Weights of a small transformer language model: MLP 2560 GELU, vocabulary 16384.
Each number is 128 + 32 x the weight over its row's rms, rounded and kept within 0 to 255. Layers, rows and columns count from 0. Numbers have three digits each. The size before them is the row's rms in percent of the matrix's.

# layer 10 MLP up, 2560x640, rms 0.0997, rows 867-892, columns 128-255
095:147161152153154188138100065119218115118148155147112158104118082122104153136142133163147057057122102142127063109164131134142207140135180109137141117112148134149185107132093142112084157150137139114113208068182123087126166128172080153135118139125097154125105148091101118154092175084168185134099146118099161153127149083156144107134192160181075107138146118126114119097094102116182186170119
101:137123109138107087200140082109110139090156093143115197122139125164108158173132178116117128160115085100153122117115093126160166118187115137082177162174155128088131102118150127109145118164086131173125185153135118160129187131142101104097107125128160129174090144095131099110116049139112088119071127110108149098175190176170122197125090116118148131200138102107074108111114093100152143100128
104:108156131122134090148100109168093079136111109121114136136136110134179126114064128119142155137127132132059158159131131131193081099157206097173065129142113216172079145129142162141185161165104175103145120053098083077121151167090172034133135155081117134146091141142151124124135120101113089165141133146115097080084106155133197103086111146127150132143079122123142127222132118140071139079104
096:068127141094146154070080129100171073132070114119139174100102149140119127153116161152166108175158154129081079200129192128116176151144164119141139147125126121122122150124084169146074170119121172142128158084147141166132135128147213109073154116122146092124153078078155088110155056096102135124154149128140123122100103131087174112133145086169147114136171079111166139091156063099157176136188
104:178171193071148107154083166139112115087128052130107197145112165171157120122143082160114173128155123113140176094118181126134114167138140158148084122124079136148125135090195122098042075127151136080141170084100111114114162133117194143159114168119169139104055108091153074138154081181138116098114176112159172082067140090091142080162199110157128131094118124108105117106130160171127064135124
101:097124113122156114120135120145126124144113065120076101128076168125139106119084127152086145062149165186141071173048079128102117165110158104087147112105087126089163161194083110152100139174115152172107138080077115113136078177127147086074073184169131112150146192117084140143186118147144074142139121126119129172105124163152130073097124153168130157159191096181123104145139119094148127141143
102:089104118124080094168167156106197180104133101150139124100139125101105113126187080109122123170201095096096132123074154075156104106158136087066126083102205090189197153180114128066113147070133068121212133107135152131150131174107105177132134153096214071130158110070085170122136157125114120120166121158110148114138142103147128168135105138109128133184131104150113097184118104141128159160126
100:138081134098104086114071111163130206120135119169183128109109073163103107107169149080064113142160179146118131115104140128105106119127147133118136093011119148103150169169138150105133138143167138146106131074147120098075173112116130162128128128097088159136132108153171106131096100122139105143087087138138165138121128145077123137144107109123123171145069091109147130123118092058143166187153
105:144182122122148159155151120077139109137173117087135112137111145137141104143141109173157062108082144071125109173131111145115147143153145086139121172086107157168182133128128192137141121086180164154080145127152126137130136203140156094193169181115131124047142118187139151122126099172104119143121092098146124142088157146161076130147088157155163124107086125133112111101091126143085118054086
098:140154216106153177127120129137075123078166136214176102097166094099149182126107178142108120138158137114117171102153098147102093118133183156153100104092124103142144169143131149205095132130149190129130197158108138176111078172097178093162139042132097143108156069182077154119095146134142149115174093127084141111111189098158163155100158117146128100144130118113137149105098137145097164136114
096:085118148144079118098122074133151169197139121156173123155145180185132022114112160107165098125131159169162152153095161135138138168120103132143106158189094141143182107089109099091135185210158097088098108125123094144157100166075116180121130126103130070152145124125216085071158139111106150110115130131137076140130154140141091087113117128106196178126135070159128147166140119142078164120124
099:121129154068168159102106087106097142133110067147117093128117157127108154181168105098090184155144188204142117153121121111155054115157122094084144138110095079120167148150164146072115101141077116119097142062164142174110161165184108078135150113100150187117172136158083155142150128136125174186059078193116137117192125151165184134091081138124147128125120095188128175151111143122074117123099
101:129161186067159085119142071124085101085101103148134157114149163142165104116136099116158118126096169156132149108108123162096173176147140125096152106100127126143120157166188109115104138159124097113107150087181187113120097141094173104046110121120191091149131166128177116162140095169098088099145132122061099167128098102121137137100062136114137103168133132107157135113143137202175068167110
102:161117159129126154077119153122110072143100159144135125104162122141027150153123132106192099077162062108106147154130148111070051118155132156159199212136106130137104104138133133143115121100168118075132114161180107158077132124118178173119102169176085083083104114098132089096117088109093108173172160076131111131104123144115123127097141090144108126119083132137104113157110165123131089106169
104:181193095118174105144181119125117135097166055106088123119133140112137107113182152128126153131117131096182173231121177063156154119125152127179121120180122151125159113098081158169102165145044134142113108170125165152102141119069176130177151097084120165113153092147200103156111130075144136121115123150164145132140122132131122084096202121178174088159109155071154112123164105126128137153191
101:106079112089120051127157088119150173128140104152019203127174098145104132115102140135150141147143157094135074163134098092204094083105097194124130134100196153166113146085133115143083140131133141089143148101031204143162169171074086131091092162203112242114156106094127109128097094142113169164071138048138134113112107116111081155107135141115077164147111164118097140128110101173117135129089
097:166081137155118113179092109159067133144095119102132155078190133130164138130141151114117141111166099107147093156193148086195149125118097093188179150122156098145154167135184100162127162174103172097142151113102129148138160124132096124167157161133125061135067101130082138120123124155176112119121084142112131135137045087122158194149149116097148105110156182163122122093091142114058156122144
101:116154132097146084150145123104119154124109153103106157086122134144128109110104140135101141068095119115086191111167133064193161176105153095101054141160157154145204140170093139128124045044138120061124118190128118135139128128108052120132145118117094179126227140126149074056115163049129085142085155105099101157128191080085122148072126095135151139190117165087152142102108149059104153092131
103:075115116154193139113146092150186054216096086112062084198170095161214113123130193194105113119137154150132038168155161041108076100100117164044141148069125148154117131049098161150144111105060176162200095120126141105125147176193173129097175127128138086138081159148131116160156150116159110150159097145135127151141132198117144119126151097093114145138110169148159144137128178151133137081112
099:127118130115110073135099151154118112091152159091129202061085109131095080094162103130138152134092138153168127129140105096113154153150150193070102124049099112159151139140104164174143142155135113107121127126148141164128113096113175139146071146179116081130189091132198126148129098133105183135205098075119158138137130120146095176136146147138105127129155118121117176200145087152099197141173
098:155148142157103160171095147126137147145157111142123141141137114089187123088142152126086169108076112146153134145110150169094110082130101137140173110147107115146123142172126087166139073149110147176104183112151113112165137168141162169167102127088112176128074141146116058136159105128138136123123108149121126111048171081128161154135178086107144100168174110147159133111156148161145126152093
102:113115116145143109085096162145073192082124093197110164091087131100136097203147148095164098110111123153091126132093166133136093140113158211153156106159089109102121151045094116131117108114070135110138057094133142109096137087075193119140177103140133132059115119167141122129094088140139181086136118100201139129129126148132135142062153135132143109093098116102113112115066174164135144097139
098:141063101132092126142130193132115112158092110110125120107143086136119082137104136156082132105179180154154069093119128118061142107118124150183104080122093134132177134062106199125064141106186129124069154105133127084175112126110067152107134089172152104134168117181145106094133174091155085116191124180158151156193164126180070137132100146143069101098124102148097129099120080109118084098167
095:105171128125152179121145184131143145139170115078112136104095085071155144184144130114152154132155144077138098140153151126081127116150127099112090138143135169108146170152153099106133095083117129076153129141142082113122111106078139162142161097135097055124160104098107122165163152185174163144152133100147116130119092150118143136119130181137136139114137097127182089128160149068160133150117
106:125110149077147101159060144082129136184115128132095123117142174165120103150184146122082115105170102145135105122167119132151132131105087104132103110151105178098123154150151120134138088166163146101118103108136132205107116114142090092085149085157150084174142093154102153112093061106128098136117128104129139167111103120099140092123141127149151150169138171115183166128158150159112066107092
099:135143204082119132080113150122140117146135082126152148106105101131140193146096095135105145094144085092181102089201112147175105140184178158144138107146100080139152168133135123152072161103108112134163137129136146118122154134053142126127120142200117127121094147151085155161088084055084117102166110157139099108129071107035128160095156190152123153098120127129158081080117141180209080143157
# layer 10 MLP down (transposed), 2560x640, rms 0.106, rows 867-891, columns 128-255
098:122144117148109096164159175062099228139161112165107104112144123131142154101130129110102184151140116146121172138167079111165132159133180100098082127097086102152088103103129120048097105165092164173153183082111117125080053127126136124196186180118172164141123162171167097064106107096105156119080080155138081188133166106089080113119134128000129172127118147130116089164150151094117151091104
098:072118181163134152099140089072119130151167097109111133069139137115117131123096140178153141133127146165119167203094141169128094121080107126091088095140142100153118149140088146125123111163143181129170200136159142118104134146192126121155153143104166140148151149147144076170102130159180192112114152108148220133133091162111113098144135146128135060152100163080096066139092109124019106191170
106:177150095129147140074168173094071123128126186161160174158123112094167097154139164096120210128114126041148127206172130126129172197152165145131121110132127109128116102155077145234141086169122092072132139170120201139153094075122128107124193167091144122128177124186117117123095128139130125141167151091131156132046098157202103159163152166137090079073156186116078106099152130094100124138124
099:167151058134124098116090180170144119121119121155134158104184147099095174172118130100110150098147134120119175074074120120099138102179108160116115099120120124114154154096125161120125145120132083122134058111110162136108087146149132087102121128153107139136130128108133131185162170127126113160142127074105190069134129130175129120112061132187136121102159154183131097164124155106171125064102
102:112120141186190140122108154167075138134076074140153166175123121151143106078178142133093115103059151122098161099139103166146113093156190173136153123152141126155152111187138128100039158093140075160143141105199099129131091190111154135150067150188133075099164154126094125202173168146052120195151095145127206113102139112115079183151108139110138169119104125166152114087097140162144152187134
103:167100124130096144095101137121117146196150146134169150131111140106147112105167097139074179178170174147137114087127150155117162175117117140144142173083130154083131133143140129147098122137129152111187072103129135181081104127137118119113086136160083170154208163158042126085193135185162190142144088114138107175072142146154113150132117122160104092148210154169125104116135198141082098132166
106:081121113148121137136123083132099130157158095073114099148185206180136163095164118092075099070178092101168147116116154154131092098181088130149113108107100198173136170143137128142073154083169184113127112142162152138169176129151138145153087177167169127099118124157134138140168160206047150126097123128079189156094109145095091120158107128107203164077128094109170169114122133096189163121116
099:162132114117136101082124084077130161057137148116136198099073128139141177039118116148134127115132157132118102121126056174092096160106117115113108179050143132104151115177125173069128139171105156113109133105103131165153128186099090129139090142143105142141111130094063140117120106132119115115112154154179149132124107107082110091160131108163114100113136128184109053105186144131135125145158
100:135154152119112141176162144098131216122124108161094097151146117144160154113118122147134131148133146082139118182190104139114108142100165129116198167123135140141108120079126141109149128105148177137095113179050173117071095139155124102140087130099115117150142108103135164149155143149144094109132072130091195156130112180129079121140127138066126126115121091135129098140131143135145102114163
104:098143165181128145116124096117110153100086092127093160097081111073074124140123125119127116162139160121133084125082117128109109135084116116144088192109127121119154166150139117099227109129167104131131124161163134175103127116126132141135118179125155121094144084116085163104170100117110085104068051129087106134107155132070187178186099130077125126093156143147149134092098179185172134092131
101:154114094107168090109120182110162150180135070111143140124110091101158113088195173093157132141104134099206046153149105160150140141134133079144108117108117129116158118146129131074159136142161129065120124063063092134133097161138098181124138148167158096092166157123124127164140123124129140115127080138117086137075168120112158146144108112126072149126156148158110153091103150106131130111152
101:158147186097173116123160150151063119140193143180128159137132114087096160162126147137156163095158171128101105182165142053161137166120126103162148093119157158158094139095159127102125145175095129123158088134215145118124059150115172153120129139113120160144096163154165120111100109091123135108095136110121116091140147122181203112136190105156109153130181125177124140119121103118139097171177
099:125165094121114120148141158114070130145147137133091161094201164139107136159137143088128133122102146162092132167193126145148127139118133089135161137121120145114118165152089131144173122153115135090103128110133080158159135190083086159133162141128125202129195107103129096170102153137088064117101148148089096138062144120116156137100112163000103098149175121157112111132151182136137107143101
102:134141120069144130161153069101153138077123113160079096143155156125075054136120134142092123158189132160134138104085125137086132109205153090155148153197132106148122129149092182096141105185139120130155144079147107133058122128080150157086109108146118077140085102061108121092130174054080063147144167092124163126064144143090161198153123165002096108133130167137097071147097098154107122149186
101:163098134181151034054140129072078184084119143106134144089152146127096068118150113152146107122148132145153105123142163134148152092108122136124079111132107112138146115147144136112131087164144157128160109101121101137145101107123079154139076104124175157132144142133125085144067145140143157091062137148127101121119205082110085138059116140177121136179171129126129107110118125126094105175129
105:088164162100114101120164099096176179147136121176141131172082091157145122077082140120134128080164154112142129120157162077160171126105126162171084098114093130153083111157122074118064103113104113174094078168088094132081148146130117082149106113113164106087201117103111133102122174188065119147113166112129134067079089132104177068089142140062126115137136106141105091067180175109168160097125
108:165092163133170147109185087152114134124133101130152057139139140103114083104179183151103116067085170137160183169169136178111168143134119141155141189120125098106152133162156081128124139158126122087075140113183125122123160145102130187135109172136149131114089154091128108118160139100175126153084162165147077132164165120110155136158075121186150128137086148141189150139119153059146127196089
096:166112091136101071178095134129133162140055164091200137129148141108185139135173077173160142106114093160087089140132134152172123063156129080184172179119101140082116175114192104081095147124170091107140096062152104155099118137044073122103121083144155180149136085126216136111105084170133137103119104157166132124140156114117191098122161177168155086115122081102069150148147121115119168158133
105:170103183120106193117152141109070180184098073149146154091091117113152200133084124141154095166146113161100143115194105153116089116156110160126125120111171113152129116176127122136098088170173109090070121155141173159105083107131124129113094092096096145135117114105151106096146148145099207074119155139113159086123126158211111104255156129042138133104159133133120085111159148120164211120109
100:128129131160107155142140131102123103105176038139126153123118130112131121113108141111156113114101080121142109110122133151120149160167097133127101121136155082134085153128147142127128143048147087099146164171113168183136143141106171103132126164137134059127120146187173085172140082093158132097084144100165095127132121163143124190102185130138112128168121148069116122119126169105118131068131
102:140132162118113127052079183167170079153126177077130092119079171085173210147129144089123110071148135114067091169105106118146143113098100155113127123126111108168099087089197138107201140121087107143101147121045165120150175187143069116086086146124199085121177117175144136157105157113145122137155148111129124136139087109117137076170111123170196151143044094166134142094134100133123121161203
101:085085118129149088154182157156173146073153161128135121105114144169158184142175094065139137051140156210110116146157124112124098176143093149092146092142124135187087134094104114171163209104131141111178165152104174150155136109132194095101129106149086169100051099166084089168115094156107170194103111100209137145132145109170154197082137108182134146135113194133142123102117129168086085086143
096:126124148121147116146141147160128119131201123132099125154123154161104127143170163158161153062171135112096143076171129146109130152153049144062131129131143113150116145178149073083206197140106144096164138142127142078137127129072117149111115151143119197083154144133151110126102126131137108163164140137114129163087157128151148089083132095147161117074123155089136124172133136131171110157102
094:163148054141152128084152149098116165133154107145155094157105178085135081063113089138068078136084125146106135128063159122153136109134095134136085087114138082155103121118142114190147149142174176109103145175088149174101145164099132106145101094136115108147136139137086130124141099095131157117132130178105073064103149127130155149086153155144149128133095156144148100139161143126180090144146
104:135131139110121162109178110088079177116110143064132074093184117107106195186172125114142151133133081100190134181146105174154108140078140136096101200083146120153076098129126122157090121132149117143150141120125152167136115114121139074087118096152116062186205150075125148189121126070130199179098130183153127105155205105113125156117161153178187151148140154103163133145097079129137148186134